From a checkpoint of a small transformer trained on Wikipedia.
Architecture: RMSNorm before each block, rotary positions, no biases in attention or MLP, untied embeddings, normalized queries and keys, capped logits.
Each number is 128 + 32 x the weight over its row's rms, rounded and kept within 0 to 255. Layers, rows and columns count from 0. The size above them is the row's rms in percent of the matrix's.

# layer 9 MLP down (transposed), 512x128, rms 0.233, rows 362-388, columns 0-127
size [103  99  97 108  93 100 101 115 106 107 100 105 110  97 100  92 105  95  93 100  95  99  93 105 101 101  95]
[[145 123 167 143 168 203 100 125 119 136 167 109 189 105 169 176 199  96 132 172 135 139  95 162 122 140  89  95  86  79  98 120 154 181 126  73  82 125 129 122 144 127 119 106 177 108 176  97 170 164  97 103  73 128 109 186 137 180  79 106 113 172 125 129 121 104 148 149  89  86 146  89 129 221 113 122 102 146  51 124  81 154 139  83  97 130  82 129 132 151 137 141 155 101 131 137 101  92 155 102 126 105 107 139 117 184 153 146 128 113 182 151 107  79 131 110 148 118 167 108  92  79  98 115 118 134  90 145]
 [111 156 148 164 124  84 170 132 103 138 131 165  86  96 108 181  79  86 140 177 135  55 176  80 150 130 185 107 141  90 204 185 106  97 119 126 161 149  92 130 143 146  89 158 148 145 135 115 199 163  98 146  89 104  73 158  92 134 111 160 150  69 142 131 111 140 120 143 123  55 151  94 149 136 172 119 113 111 134 135 153 122 116 106 105 149 116 137  73 143 156 158 189 157 131 132 165 170 127 174 100 130  98 115 157 128 119 150 113 200 156 141 116  99 115 202  88 148 170 114 179 147 167  97  77 119 132 130]
 [ 95 182 166  70 110 166 168 183 127  68 129 143 134 110 113 119  79  87  87 139 131 151 169 111 115 114 109 133 176 161 128 151 150 114 148 181  78 171  93  81  75  93 149 116 173 129 123  50 125  97 117 101 105 121 153 112 145 132 122  82 104 109 101 182 107 145 130 160 122 197 130 124 169 111 106 138 162 180 176 190  50 109 101 101 192 167 157 132 122 102 145 114 111 119 105 116 112 112  83 121 132 117 192 159 149  79 169 117 156 113 116 135 126 162  52 179 123 124 104  88 106 121 133 118 114 147 134 162]
 [152 157 123 128 117 131 127 167  66 143 127 184 103 138 132  94 131 131 170  94 187 118 151 138 112 123 125 133  93 169 116 118 191 106 109 121 131 117 169 137 143 169 153  41 121 136 117 104  82 129  96 200 100 139 155 162 149 104 137  59 103  70 122 112 125 143 115  97 107  92 109 146 164 135 167 139  75 147 156 143 113  77 116 141 102 171 113 162 113 115 101  77 175 102 171 106 147 149 207 182 152  96 122 145 153 165 130 176 165 125  96 135  97 213  79 113 115 191 153 121  74 112 133 131 131 177 146  85]
 [139 131  96 159 141 123 109 141  87 136  50  84 139 119 114 134 128  82 120 141  90 153  45 153 139  68 125  95 109 165 128 187 135 111 207  79 124  93  99  97 112 129 144 159 148 121 113 170 137 132 160 125  94 154 107 164 141 109 156 162 112 123  66  89 146 119 171 175  88  84 116 154 103 146 116 100 128 147  64 173 163 176 126 166 107 149 170  62 108 121 117 165 114 132 153 157 106 119 152 147 170 176  90 183 173 126 136 132 150 102 108  50 143 101 106 143 167 106  80  88 168 172 108 179 136 124 120 103]
 [152 106 138 176 106 143 164 118 138 149 145 133 155 102  79 157 126 131 120 150 128 131  83  90  58 100  94 119  86 154 161 142 103 132 132 204 123 164 159  83  92 118  73 148 147 109 136  92 142 118  93  94 137 106  78 114 116 118  85 133  93 171  60 102  73 123 129 100 177 134 107  88  77  89 126 139 144  95 140 118 188 139 122 110 101 153 127  36 117  90 131 116 144 118 144 194 183 185 149 127  98 105  93 113  70 166 146 117 211 182  81 102 122 117 120 151  63 151 119 127 164 122 133 142 132  98 105 133]
 [129 140 152 123 104 129 124 106 197 164 129 104 140 144 138 138 186 173 194 131 130 128 156 175 129 113 141 142 107  97 161 145 143 150 147 120  44 110 142 130 164 147 167 149 122  70 101 146 147  64 186 116 100 159 124 165 109  87  81 114 221 158 154  68 150 179 133 199  93 113 144 100  91 136 116 177  92 133  95 130 158 142 128 154 108 166 113  97 180 106 171 185 117 174 108 108 142 172 139 172 146 126  98 140 115 157 139 110  93 135 129 145 141 115 163 151 182 119  44 106 119 123 127 168 105 116 123 183]
 [158  66 125 111 115 124 133 121 134 103 184  83 107  93 136 138 102 125  88 140 142 165 100 145  82  53 164  98 177 114 152  97 141 125 148  77 163 174 123 170 101 111  74  72 131  75 123 134 172 139 107 149  77 109 151 101 112  88 112 159  96 167 118 101  84 122  99  84 124 117 121 123 116 112 113 115 117 178 155 167 118 151 190 113 114 133 140  68 104 102 148 142 124 107 118 107 160 143 159 181 181 166 129  80 104 176 202 118 136 145 137 119 211 157 115 163 166 172 109 121 137 168 107 133  81 154 126  47]
 [ 71 158 135 126 123  79 147 103  86 190 117 138 170 109 192 151 189  89 145 117 155 117  60 123 181 157 102 124  86 117 117 126 133 112 170 161 122 132 198 136 117 114 172 119  91 106 127  94 151 134 116 120 116 114 122 129 158  82  94 141 181 127 101  88 114 108 153 150  77 179 123 168 165  91 100 178 135 164 146 110 180 105 116 169 136 103 117 165 133 125 156 103 159 119 225 148 110 106 159 149  97 185 118 130 136  89  95 145 142 142 157 108 171 133 178 169 151 128 174  75  80  89 173  81 134 167 144 106]
 [115 151 134 108 126 122 130  86  87 132 129 108 150 137 158 121 135 164 158 137 173 115 162  99 130 141 156  84 144 208 137 127 121 133  93 173 161 168 143 100  97  44 117 121  95 123  96  95 115  71 130 122 224 105 103 101 182 122 148  84 142 127 101 163 143 148 144 125  89  91 130 171 105 127  56 131 115 120 180 108 207 112 152 117 120 155 100 188 119 137  92 124 160 117  64  80 170 135 150 120 102 119 117 114  62 139  45 106 146 142 190 140 169 124 125 123  92 120 109 179 179 112  86 135 156 126 138 142]
 [131 144 136 141 159 135 118 185 122 155 157 115 113 140 150 112 135 116 130 184 125 109 146 139 116 157 110 138 206 142 175 107  94 145 113  71 128 133 154  39 129 171 163 116 131  89  87 149 227 153  82 175 129 196 118 110 107 112 128 166 109  75 139 108 138 118 149 171 105 137 172 121 128 152  86 118  90 117 150 133 105 174 144 169 133 118 138 140 121  72 138 115 137  95  63 134  77 137 137 139 141 159 135 169 142 135 131 116 109  62 153  99  74 127  82  93 141 146 105 121 167  88 151  57  54 168  77 170]
 [ 92 108 130  74  87  87 146 131 115 116 134  67 145 155 130  96 126 109 107  98 163 137 129 157  79 126  49 162 115 111 148  85 141 185 100 113  78  82 134  55 129 180 163 143 191 142 145  90 117 120 168 208 125 142 160 127 103 104 143 119  96 140 137 127 122 194 118  80 177 117 158 127 170 150 143  79 168 108  97 124  60 145 155 115 108 125 116 159 126 119 123 135 138 105  92  79 163 125 122  88 152 142 111 123 178 130  96 107 158 132 100 142  82 110 125 159  80 123 176 157  83 125 196  54 140 125  81 113]
 [111 132  75 110 194 140 134 169 105 110  74 122  76 103 173 104 118 155 115 157 122 157 130  69  86 122 134 137 105 101  91 131 136 104  51  87 157 156 148  94 147  66 155 132 132 154 155 129  92 120 143 103 157 109  77 193 168 135 131  95 114 169  74 138 134 145 150  89 130  86 150 176 139 158 128  96 148 127 145 111 186 164 138 155 158 153 127 148 115 137  69 104  64 159 148 131 154 175 136 163 137 163  59 110 197 130 157 122 148 143 133 107 131  78 164 162  63 187 144 165 150 167 131  91 153 161 121  89]
 [138 151 147 140 150 157 101 144 118 141 143 121 112 154 148 163 169 183  70  99 110  30 108 138 128 175 147 117 194 100 128 185 103 172 188  62 130 189 118 130 144  73 109 148 187 107  93  89 115 100  87 108 128 154  91  54 115 157 196 155 139 117 155 188 123 162 112 119 100 123 125 105 143 134 161 112 189  66  81  96 121 109 128 135 118 130 113 132  86 142 143 144 119 131 176 163  74  88 137  92 123 136  96  92 144 148 113 126  92 154 114 114 111 118 139 164 178 122 120  98  94 116 139  84 171 179 113 110]
 [159 113  86  99 102 132 141  93 140 173 185 147 133 184 109 129  88 154 164 106  95  93 130 160 169 138 112 136 114 123 150 129  94 126 192 177 155 179 136 148 169 109 120  11 188  87  91 107  77 177 121 165  71 129  97 131  94 100 117 168 114  95 112 136 126 128 147  84 119  83 168 156 147 109 105  98 139 134  97 169  97 158  82 145  56 141 161 126 151 154 110 114 126 148 187 110 153 148 123 124 134 160  73 121 155 167 206  93 120 123 121 118  57 129  77 152 159 103 117 100 137 124 138 132 140 142 107 117]
 [138 124 126 107  75 172 108 104 167 150 156 187  87 121  84 182 152 142 119 149 108 113 116 138  70 109 105 106  87 168  67 107 131  89 132 167 104 136 133 129  85 176 135 146 156 103  64 122 109  93 188 124 118  62 144  92 106 113 116 130 105 147 159  65 112 152  85  96 139 131 154 159 119 113  96 136 148 113 108 100  80  81  89 115 154 133 115 103 102 108 140 129 137 138  72 108 119 104 216 103  84 111 118 170  77 134 148  64 174  77 171 110 145 114 164 215 106 174 131 108  98 135 156 114  87 129  92 106]
 [140 143 116 138  89 104 194 118 139 124 140  93 100  73 182 113 127 141 164 105 197 157 159 147 144 115 155 145 130 137  82  75 142  91 131 131  67 143 107 128 121 132 118 147 120 146 161 133 132 107 117 132  93 169  95 188 133 112 104 118  89 111  83 134 186 213 179 121  72  98 130 148 176 129 151  77 110 151 130 143  82 110  90  65  95 104 109 158 138 103 128 186 125 115  63 136 158 159 138 151 155  66 169 113 213 147 112 149  88 112 135 149 141 121 122  96 195 118 157  50 152 120  85 120 141 123 144 113]
 [ 78 146 167 115 124 121  58 177  89 116 185 112  84 110 164 144 114 168 115 110 135 106 102 158  43 107 156 111 117 152 131  94 159 120 121  99 150  89 185 112 134 173 154 133 142 187 111 121 146 139 130 184 152 167 142 157 102 147  98 118 166  88  90 175  87 149 140 160 134 103  87 146  92 201  45  81 146  47  88 127 156 122 110 126  90  92 147 115 173 122 144 169 123 152 174 127 147 132 123 104 131 112  75 115  98 117 194  96  96 112  72 147 158 108 128 167 119 119 144 125 122 132 114  69 100 142 126  95]
 [ 59 133  63 147 123 152 122 127 116 127 134 100 129 134 118 133 176  92 114 130 105  89 121 123  83  81 190 181 158 111 198 110 127 120 106 136 114 120 143 124  69 170 158 254 180 148 190 136 144 151 118 130  96 181 175 143 155 158 171 130  83 144 161 145  64 121 158 175 126 144 158 158 172 117 125 104 112 185 102 106 138 105 110 169 131 171 111 131 164 162 133 115 136 117 131 160  99 148 128 165 107 163 145 133 186  93 169 144 104 163 120 119 123 108 145 155  79 152 115 146 125 133  87  80 188 136 146  97]
 [145  72 163 132 111  89 104 119 121 133 108 148  99 136 164 142 163 109 126  60 134 137 167 132 172 172 110 120 123 162 122 116 134 158  95 146  99 122  73 109 176 141 123 124 127 133 130 161 114 127 155 106 162  92 164 142 126 153 119 161 183 197  29 105 169 139 100 150 111 124 155  94 112 157 157 113 112 140 108 169 126 125  86 137 115 113 134 128 106  96 109  82 146 103 137  82 167 127 124 139  71 152  76 166 143  78 142 156 112  93 144 161 175 183  68 182 127  67 117 127  44 102  79 154 196  58 109 131]
 [140 153 178 148 104  79  82 112 150 111  97 108  85 136 137 155 149 136 146 131 109 125 187  64 104  95 116 146 116 128 126 140 139 160 130 177 121 148 122 127 135 120 102 184 120 161 145 140 113  84 126  92 114 110 170 147  65 152 128 211 153  87 120 111 118  95 111 117 166 112  70 109 144 131 141  82 146 117 213  62 145 127  70 170 199 142  72 181 142 190 158 160 115 167 106 133 204 129 150 118  94  73 110 154 130 176 156  94  83 151 127 102 149  97 135 144 132 111 142 138 110 107 133  54  91 149 123 107]
 [143 100  88 107 100 106 120 118 147 118 142 135  88 138 141 173  92 136 169 114 177  60 115 109 182 124 128 152  82 151 102 127 144  92  38  33 131 130 102  96 110 145 130 148 121 104 155 110 160 136 182 117 108 117 101 122 127 122 149 165 139 131 144 113 115 161 151 223 158 135 166 141 147 136 106 173  94  95 137 156 130 115 182  81  81 151 133 113  42 161 138  55  68 120  85  64 122 116 102 143 161 102 117 115 135 162  99  80 156 154 131 160 130  92 164 159 162 120 102 132 123  85 153 145 168 126 103  87]
 [110 142 112  71 127 132 175 175 135 135 110 113 119  89 134  91 112 120 144 125 154 160  69 113  39  75 124 130 101 188 198 115 154 155 119 124 124 100 117 143 149 128 197 144  82 124 150 110 121 184 127 136  95 124 114 155 160 129 107 118 116 142 124 137 134  97 159 117 131 113 160 119  99 127  99  74 127  74 129 196 218 144  93  72 121 103 132 122 138  90 119 179 175 121 163  94 142 163 111 124 145 131 118  80 122 167 155 162 122 186 190 115  80  84 184 117 152 114 137 123  66 139 116 186 131 177  75 140]
 [130 161 108 123 108 133 132 115 147  97 143 148 131  52 144  98 141 165 108 135 102 101 130 120 167 120 135 183 111 135 109 110  89 159  99 156 123 155  80 130 140 171 128  82 135 150 136 115 169  85  99 117 127 100 171 124 143 129 149 121 169 122 136 102 138 116 157 141  96 144  77 177  92 109 129 128  97 161 175 201 186 108  75 146 173 120 178 144 100 125 197 163  98 173  38 131 116 121 123  97 103 112 117 159 142 135 117 197 146 156 124 153  73  59 189 174  82 178 151 198 130 155 163 160 144  91 169 114]
 [ 75 179 162 140 122 104 137  45 117  93 185 104 116 171 106 160 142 123  95 146  95 143 151 102 121 142 139  95 200 150 150 150 101 129 164 120 113 152 139  80 139 104 101 118 185 160 154 101  96 115 130  90  98  68 113 148  88 140 119  64 205 148 106  85  76 130 171 125 116 157 156 155 183  93 107 160 126 112 114 137  81 161  98 135 147 100 106 156 146 174  92 120 118 147 159  67 109 129 102 110  99 156 115 142  90 190 149 124 164 131 105 168  96  78 129 140 152 123 138 170 113  73 102  85  80 129 131  54]
 [ 81 120 121 121 106  58 162 152 175  70  98 129  92 102 145 106 130  99 153 176 133 168 129 124 129 136 120 117  61 148 104  74 185 149  70 106 177 131 130 205 128 120 108 117 113 159 132 134 128 102 184 131  90  98  97 117 190  43 159 177 139 155  87 148 166 134 108 140 163 140 147 122 138 187 141 115 128 101 115 128 112 158 150 106 112 142 118  93 130  99 156 100 125  72 133  96  66 131 136 199  96 155 160 171 104 118 124 117 127  59 159 133 153 144 169 172 124 186  77 134 138 100 122  70 112  93 148 123]
 [132 113 137 100  91  97 161 144 134 143 156  71 114 119 166  98 154 128 162 123 152 133 174 193 110  92 128  66 102 141 132 139 168 166  89 142  48  88 154 117 107  91  98 121 107  86  96 109 145 138 175 130 139 128 129 133 133 116 144 149 172 103  85 173  93 117 145 127 104  82 180 123 158  67 119 152 155 135 176  91 161 182 124  72 187 117 240 154 112 157 143 106 178 191 104 115  66  97 151 160 165 100 128 116  98 101  90 161 143  92  89  92 134  91 145 144 125 126 105 173 118 114  99 100 135 108 135 129]]
# layer 9 MLP up, 512x128, rms 0.25, rows 363-389, columns 0-127
size [ 91  94 101  94 100 104 107 109 116  96  99 108  96  97  98  99  94  90 106  88  97  92 110  92 105  97  96]
[[112 152  84 156 158 120 145 170 142 147 119 116  89 146 155 165 146 102  93 160 137 102 166  81 168 149 134 127 144 185 104 125 222 171 191 113 130 117 117 110  39 151 156  99 122 135  95  94 130 125 145 135 114 148  75 180 162  84 108 143 110  95  96 154  93 188 124 110 154  90  94 110 180 100 172 100  76 147 101 162 150 130 150 195 160 136 174  77  86 135 106 115 142 105 148 152 157 114  89  97  91 136  83 140 150 124 127 112 191 156 161  78 112 121 112 114  98 156 140 148 169  78 119 159  86  76 128 108]
 [147 103 164 129 118 168 118 148 158 137 125 125 150 145 144 122 103 112 123 152 144  90 149 103 162 161 100  92  86 127 145 103 203 107 111 105  70  58  40  69 141 150 158 120 144  84  85 112 207  77 118 147 131 134  96 122 110 127 110  46 215 107 105 147 141 148 129  91 108 129 118 202 122 124 131 144 126 149 165 139 130  98 158 135 174 141 116  78 159 175  96 116 118 104 153 126 196 111 148 155 174 115 172 163  69 180 102 108 118 136 133 124 112 171 132 125 146  86 107 100 146 136 111 174  78 161 101 146]
 [106 105 146 147 134 103 122 113  80 105 139 141 168 171 146  77  77 142 125 143 158  90 110 110 111 203 173 102 102 102 190 159  84  95 231 135 148 126 144 169 115 161 163 132 133  96  89 167 147 126 106 136 145 103 117 156 125 150 166 159 100 120 183 130  90 141 100 129 114 118  92  89 133 161 126 104 187  87 116 112 141 176 102 123 167  82 126 170 134 118 198 177 115 101 151 145 144  64 155 129 110 113 172 124 120 161 158 120 138 182  90 177 109 225 100 131 135 107 154  98 158 144 149 139 117 175 173 112]
 [162 133 119 124 103  44  56 188 182 158 132  51 132 113 133 128 105 184 113 147 153 123 185 139  85  87 189 104  95 126 190  92 151 117  99 109 169 118 137 170 144  94 167 152 164 141 101 156  59 119  92 110 176 171  89 114  95 109  89 148 151 134  97 144 103 165  87 155 157 150 135 105 134 124 134 128 152 134 148 125 119 146  87 126 139 150  96 116 130 130 121 121 114 145  81 136 147  94  90 126 123 130 146 133 179 147 133 168  80 114 173 134 128 144  63 177 197  96 107 104  75  97 119 166 178  96 110 169]
 [150 105 126 104 141 122 181  68 115  92 118 162 140 182 121 134 150 100 164  57 181 119 108 131  91  43 122 168 150 110 131 112 129 136 113 161 156 134 114 154 105 101  82 136 109 133 125  97 185 158 151  82 170 157 126 129 143  83  96  75 175 161  79 116 159 148 164 128  93 197 147 105  93  81 135 122 133 106 154 184  79 107 131 166  97 151  89 108  74  61 141  90 123 110 154 118 126 166 155 193 142 131 108 143 130 137 162 136 104 153 102 122 158 139  99 119 110 133 155  87 186  87 138 165 138 133  74  53]
 [127 201 106 137 113 152 182 102 149 140  88 147  76 102 109  78 178 189 100 168 119 163 179  97 113 122  85 141  66 110 129  83 135 100 108 150 103  81 126 177 184 146 138 149 172 182 116 154 139 107  63 108 161 138 152 142 147 122  57 143 111 104 103  91 133 169 126 131 161  92 152 105 112 137  65 109 137 135 104  89 152  89  74 130 144  64 138  99 151 116  99 176 119  99 107  94 127 114 112 102  67 192 143 128 182 118 171  94 124 129  96 150 144 113 105 125 136 157  65 151  98 121 121 118 132 170 182 131]
 [151  99 107 183 219 141  98 132 113 191 187 165 144  85 163 105  56 115 159 131 203 153 165 135 111 112 134 128 101 112 153 133 134  91  77 156 170 127 104 136 141  96 101  81  82 133 159 131 139 110 145 130 131 105 165 143  79  77 103 130  71 153 106 172 128 125 170 132 122 103 148 144 118 121 137 134 126  90  98 112 124 142 164 100 162  44 123 133  98 133  95  39 126 130 120 103 185 100 125 137 123 126 145 166 163 168 143 153  82 152 161 102 146 161 133 153 169 105  79 142  76 122  99  64 121  78 111 130]
 [137 104 128 182 103 127 135 127  60 186 128  85 138  93 142 174 157  98 119 107 174 132 111 131 147 140 156 111 125 156  83  57 151 127 123 130 140 131 125 125 133  76 118  75  61 137 131  92 185 146 122 154 116 121 142 106 148 142 166 172 135 125 146  60  97 151  94  96 104 151 110 122 133 120 127 121  92 138 141 125 148 132  93 120  95 142 142 113 116 173  75 143 116  66 146 198 180  80  96 104 106 160 145 172 141 137 154  36 134 145  67 144  66 100 122 159 154 152  90 199  77 132 158 154  63 139 110  81]
 [116  58 106 122 118 120 138  98 160 119 149 177 177 169 118 142 131  79  91 165 165 143 141 155 129 155 109 138 158  98 112 149 119 104 150 105 130 113 127 126 110  85 107  94  96 114 125 160 137  92 158 124 231 104 184 115 181  50 158 211 126 168 131 131 119 123 166  97  86 151  87 155 143 158 177 100 132 122  84 104 133 112 144 148 160 128 192 146 205 112  75 180 125  66 130 153 145  86 155 133 130 113 162  75  96 128 108 127 151 196 138 105 111 127 129  93 155 102 119 140 183 111 146 115 118 105 182 113]
 [103 163 133 218 135 210 161 126 137 108 154  53 165 123 114 144 173 104 103 174 125  93 112 112 129 102 130 159 111 197 118 172 138 144 187 120 117 140 109 161 134 166 107 103 155 154 105 111 175 104  85 115 136 189  95 124 139 133  78 162 138 108 147  77  92 140  83  89 142 147 129 107 132 159 163 159 131 132 154 120  84  70 165 132 174  68 120 164 132 100 104 159 151 135  77 118 121 193 130 150 114 170 211 113 120 146  96 193 116 127  95  84 128  84 124 125 107 102 122  87 125 142 121  75 124  97 122 146]
 [ 68  71 145  91 131 170 137 126 159 115 139 112  94 132 187 156 133 117 120 146 156  94 150 126 120 108 119 119 153 107 117 138  98 117 128  63 193 135  64 119 130 174 129 182  79  94 132  83 140 188 113 139 169 142  94 135 123  81 113 135 138 121 101 105 130 142 106  63 133 154 119 189 102 116  71 181 140  85 118 154  67  40 127 127 123  92 125 119  83 118 150  73  69 161 201 132 101  71  90 142 146 132 162 144 121 152 144 104  87 150 142 182 139 108 100 145  89 136  85  91 130 135 130 118 125 111 148  58]
 [179 165 170 143 115 159 151 156 111 116 163  92 130  96 192 181 126 113 128 114  80 138  70  91 130 103 155 112  94 117 156 158  42 117 113 177 112 136 129 124 146  88 129 107 142 121 126 121 126 135 104 160 120 142 192  70 100 140 138 111 152 134 164 127  93 169 108 126  53 101  53 137 134 129 147 155 127 182 137  97 167 113 198  67 111 124  94 148 115 137 144 165  74 106 158 122 184 130 148 100  92  87 152 132 123 158 130  54 166 139 171 160 148 129  79 180 128 148 116 124 109  87 210  95 126 148 137 129]
 [212 148 135  83 132 142 115 165 117 115 138  90 107 153 151 136 145 100 127 141 102 187 118  93 125 176 144 151 126 119 102 112 239 178 134 174 171 149  67 126 160 199 152 117 136 116 176  71 113 157 160 154 132  75 136  87 199 132 132 106 126  81 154 126 164 163 115 160 169  81 171 122 126  98 160 161 131 139 202 133  93 193 137 125 101  92 115 132 124  89 123 105 143  81 135 143 164 143 115 144 131  92 111 155 130 138 128 118 136 113 143 178 120 127 105 110  79  56 104 129 155 148 164  79 153 132  93 150]
 [ 87 134 149 155  90 164 112  88 122 152  89  32 123  79 126 123 163 139 193 113 110 147 143  91 126  97  97  81  74 104  99 179 190 178 120 110 129 147 124  83 146 140 117 143 109 126 141  90 125  95 148 141 144 124 167 148 146 120 134  54  77 122 129 147 124 187  92 107 103 129  97 161  46 142  87 111 114 173 137 146 129 140  78 137  94 119 136 115 138  98 113 125 103 146 181 135 143  93 143  31 101 110 103 127 158 119 168 102  94 109  68 133 146 106  95 120 132 109 117 120 215  81 166 147 135 157 117 101]
 [122 172 113 114 173 135 131 149 120 118 163 140  54 120 105 121 132 183  69 170 137 121 156  98 153 135 142  89  89 116 130 134 125 123 179 122 142  66 191 142 111 122 134 117 114 121 146 139 116 115  73  75 180 122 129  32 174  73 130 117 118  99 135 177 141 163 138 173 124 171 107 121 113 175 134 106 127  44 117 137  77 153  86 143 166 187 140 136  76 127 144 122 111  43 121 129  93 140  89 142  78 122  76 125 117 125 127 148 152  90 173  99 140 131  83  99 104  98 165 121 117 104 123 154  59 142 180 128]
 [147  91  89 113 141 175  95 106 145 121 148  96 127  94 154 185 154  90 149  76 133 138 122 171 110  97 151 114 112 153 135 198 136 126  97  94 109 135  89 209 165 128 162 136 109 141  95 128 158 160 130  77 116  91 169 146  63 108 154 124 133 124 138 146  87 141 112 110 103 192 127 112 165 170 226  96 143 168 170 189  93 146  94  92 118 150  46 169 102 151 154  80  86  57  97 116 114  97 143  98 161 121 155 156 137 104  78 164 120 181 160 119 132 108 159 126 138 123 127 103 144 151  90 137 134  99 124 154]
 [142 124 169 193  56 131 194 148  93 137  93  95 161 159  95  84 139 147 115 101 206 123 150 174 113 145 166 103 132 109  98  87 102 152 115 101 148 129 108 136 138 122 118 119 166 151 116 134 143 134 205 108 187  66  90  90 164  88 151 122  85 105  81 101  96 174 154 109 147 110 125 141  64 153 129  73 164 131 149 160 211 130 101 158 136 178  88 134 208  92 123 143 163  94 143 136 159 175 109 100 130 146 143 135 169 120 135 157  88 144 137 140 110 112 165 108 166 124  66 153 113 163 133 108 105 129 145 135]
 [ 92 138 118 119 132 148 168 128 143 128 100 167  74  89 215 108 155 156 123 192 146 157 120 130 128 127 127  84 136 129 112 124 124 106 136 127 140 123 132 105 126 171  92 182 120 150 111  53 151  81 112 102 120 124  47 190 116  90  97 102 138 110 127 161 126 174 135 141 197 112 160 170 122 133 172 167 140 148 127 149 110  96 148 128 122 140 143 111 122 150 174 188 131 127  81  89 113 138 101 153 133 108 134 155 146 139 141 176 128 123  47  67 211  85  61 140  88  76 136 166 125 155 118  90 158 123  82  73]
 [157 118  85 124 151 171 152 133 208 120 135 107 111 127 128 117 168 156 146 158 157 107 182 143 160  84 180 166 120  73 133 156 120 151 135  83 123 100 126 184 149 135  74 114  73  95 155 102 189 163  91  54 133 117 133 164 102 121 122 156 129 130 158 133  69 160 185  75 188 151  99 131  93 126  91 155  93  98 124 130 127 131  95  83  99 142 125  85  80 143 180 104 153 108 181 145  99 148 137 103 160 152 153 168 181 178 147 168  95 150 111 158 148 135 126 115 124 134  96  67 170 153 101 179 182 149 127 111]
 [ 88 111 139 139 163 148 142 160 131 173 128 113 143 134 147  96 132 102  88 111 151  86  69 169 127  61 140 125 146 171 110 120 135 146  90  70 157 161  77 139 161 117 143 148 123 159  99 133 105 101  99 143 126 171 145 100 140 138 108 186 119 131 121 127  89 194 167 129 174 186 176 121 116 118 111 153  71 105 101 122 181 127 147 127 182 114 136 137  74 155 145 109  93 124 202  82 144 109 167 107 119 129 171 179  74 113  84 136 146 145 148 122  61 107 119 131 186 173 139 155 114 235 103  84 112 166 151 112]
 [107  65  97  98  90 126 136  95 161 123 142 141 148 120 159 123  37 171 126 136 162  88  82  91 191 122 147 169 140 154 105 177 157  74 157 142 116 116 119 180 128 119 152  98  87 179 140 187 147 120  90 101 166  73 105 197 150  96 163 166 159 106 120 134 130 125  85 158 129  99 161 167 135  94 164 139 112 103 123  89 170  73 191 136 127 130  88 130  79 104 199 151 103  70 123  93 106 141  96 133 162 148  88  95 115  98 123  96 156 132  89 104 106 142 104 161  95 149 101 117  96 101 119  94 154 139 121  76]
 [103 146 189  98  75  71 148 187 156 131 167 138 136 131  92 104 127 149 108 133 124 170 137 160 149 140 126 144 127 112 170 148 188 133 134  92 191  94 163 120 108 139 110 136 184 147 133 188  55 157  95 111 104 157 154 142  89  75  94 131 132  73 139 125 132 127 142 101 114 152 106 144 145 109  57  76  84 156 155 117 120 154 134 113  88 211 102 137  98  69 120 123  64 146 140 171 143  95 126 140 130 145 183  99  66 137 157 132  76 187  85  65 160 117 103 147 157 103 154 135 149 116  80 134 126 150 108 112]
 [167 107 139  95 116  93 170 114 168 158 115  91 127 115 139 157 160  87 158 121 142 148  90  77  70 129 171  94 119 139 155 132 153 122 104 121 126 117 120 156 143 219 129 128 109 178 162 160 172 116 166 180 127  98 166 112  92  77  78 173 114 168 133 123 139 108  65  91 177 101  70  82 148 126 103 117 133 198 104  77 116  72  90 120 162 115 149 140 123 142 149 167 141 159 140 195 121 101 136 132 178 165  78 136  62  81 168  97 108 133 133 155 146 150  90 118  78 111 101  93 153 137 119  98  79 142 108  97]
 [ 78 119 114 112 122 115 114 112 136 128 161 123 160  94 138 149 146 125 185 140 101 193 159 172  85 148 148 142 206 186 140 125 144 112 150 143 198  93 110 124 104 144 178 137  47 100 107 195 157 142 113  66  98 149  96 150  84 141  85 111 161 119 139 120 114 134 123 137 147 179 183  66 140 114 168 132  87  68 157 142  83 123 133 161 174 107  82 125 153 129 101 126 132 127 172 122 169 160 129 145 140 109 188 120 103  84 159 186 117 172 120 136  92  90 103 123 148  49 150 110  77 127 143 120  83 150 125 115]
 [132  92 169 125 132 158 208 115 158 172 150 178  92 154 102  48 150 148 164 123 150 120 231  83 132 130  88 162  93 204 134 171  96 112 107 167 148 141 178 118 180 104 111 159 133 127 154 152 117 116 105  93 155 144 150 190 184  91  96 100 174 145 193 150 138 117 111 137 141 159 118  78 120 133  62 150 116 115 122 108 143 116  93 114 122 153  98 155  67 138 108 142 154 114 113 159 112 105  77 184 107 117 138 133 128 160 158 141  77  96 142 141 178 131 132 150 101 132  90 112  81 139 166 123 109 130 142  87]
 [ 96 146 111 121 155 168 162 139  74  75  85  99 156 149 157 115 137 145 128 128 106  73 169 104 165 130 198 201 164  99 110 107 117 133 137  92 190 118 105 147 139 163 107  45 152 154  91 154 186 124 138  89 216  87 158 188 117  82  98 119 190 134 104 138 164 129 160 134 136 142 102 148 169 154 104 114 135  95  81 130 173 115 124 172 109 109 153 144  96  98 181 124 105  77 107 105 189  81 116 160 159 118 123 147 110 133 118 123  89 125 155 121 102 147 121 109 113 108 167 119 115 103 125  81 148  86 188 101]
 [152 151 107 106 150 118 136 106 105  53 164  34  85 138 172  84 167 103  99 141  88 130 168 126  98 159  97 153 142  86 123  99 118  79  79 143 125 138 161 111 112 118 108 181 109 154 114 130  98  84 104 125 109 127 170 113 163 133 130 107 165  75 151 101  85 121 138 105 138  88 102 153  95 117 164 107 111  86 120 195 153  56 135 155 153 141 121 129 123  93 104 118 133 160 169 126 124 130 144 144 113 171 179 149 122  69 169 179  97 106 130 123 169 184 147 125 182 124  92  97  87 111  92 145 237  96 129 113]]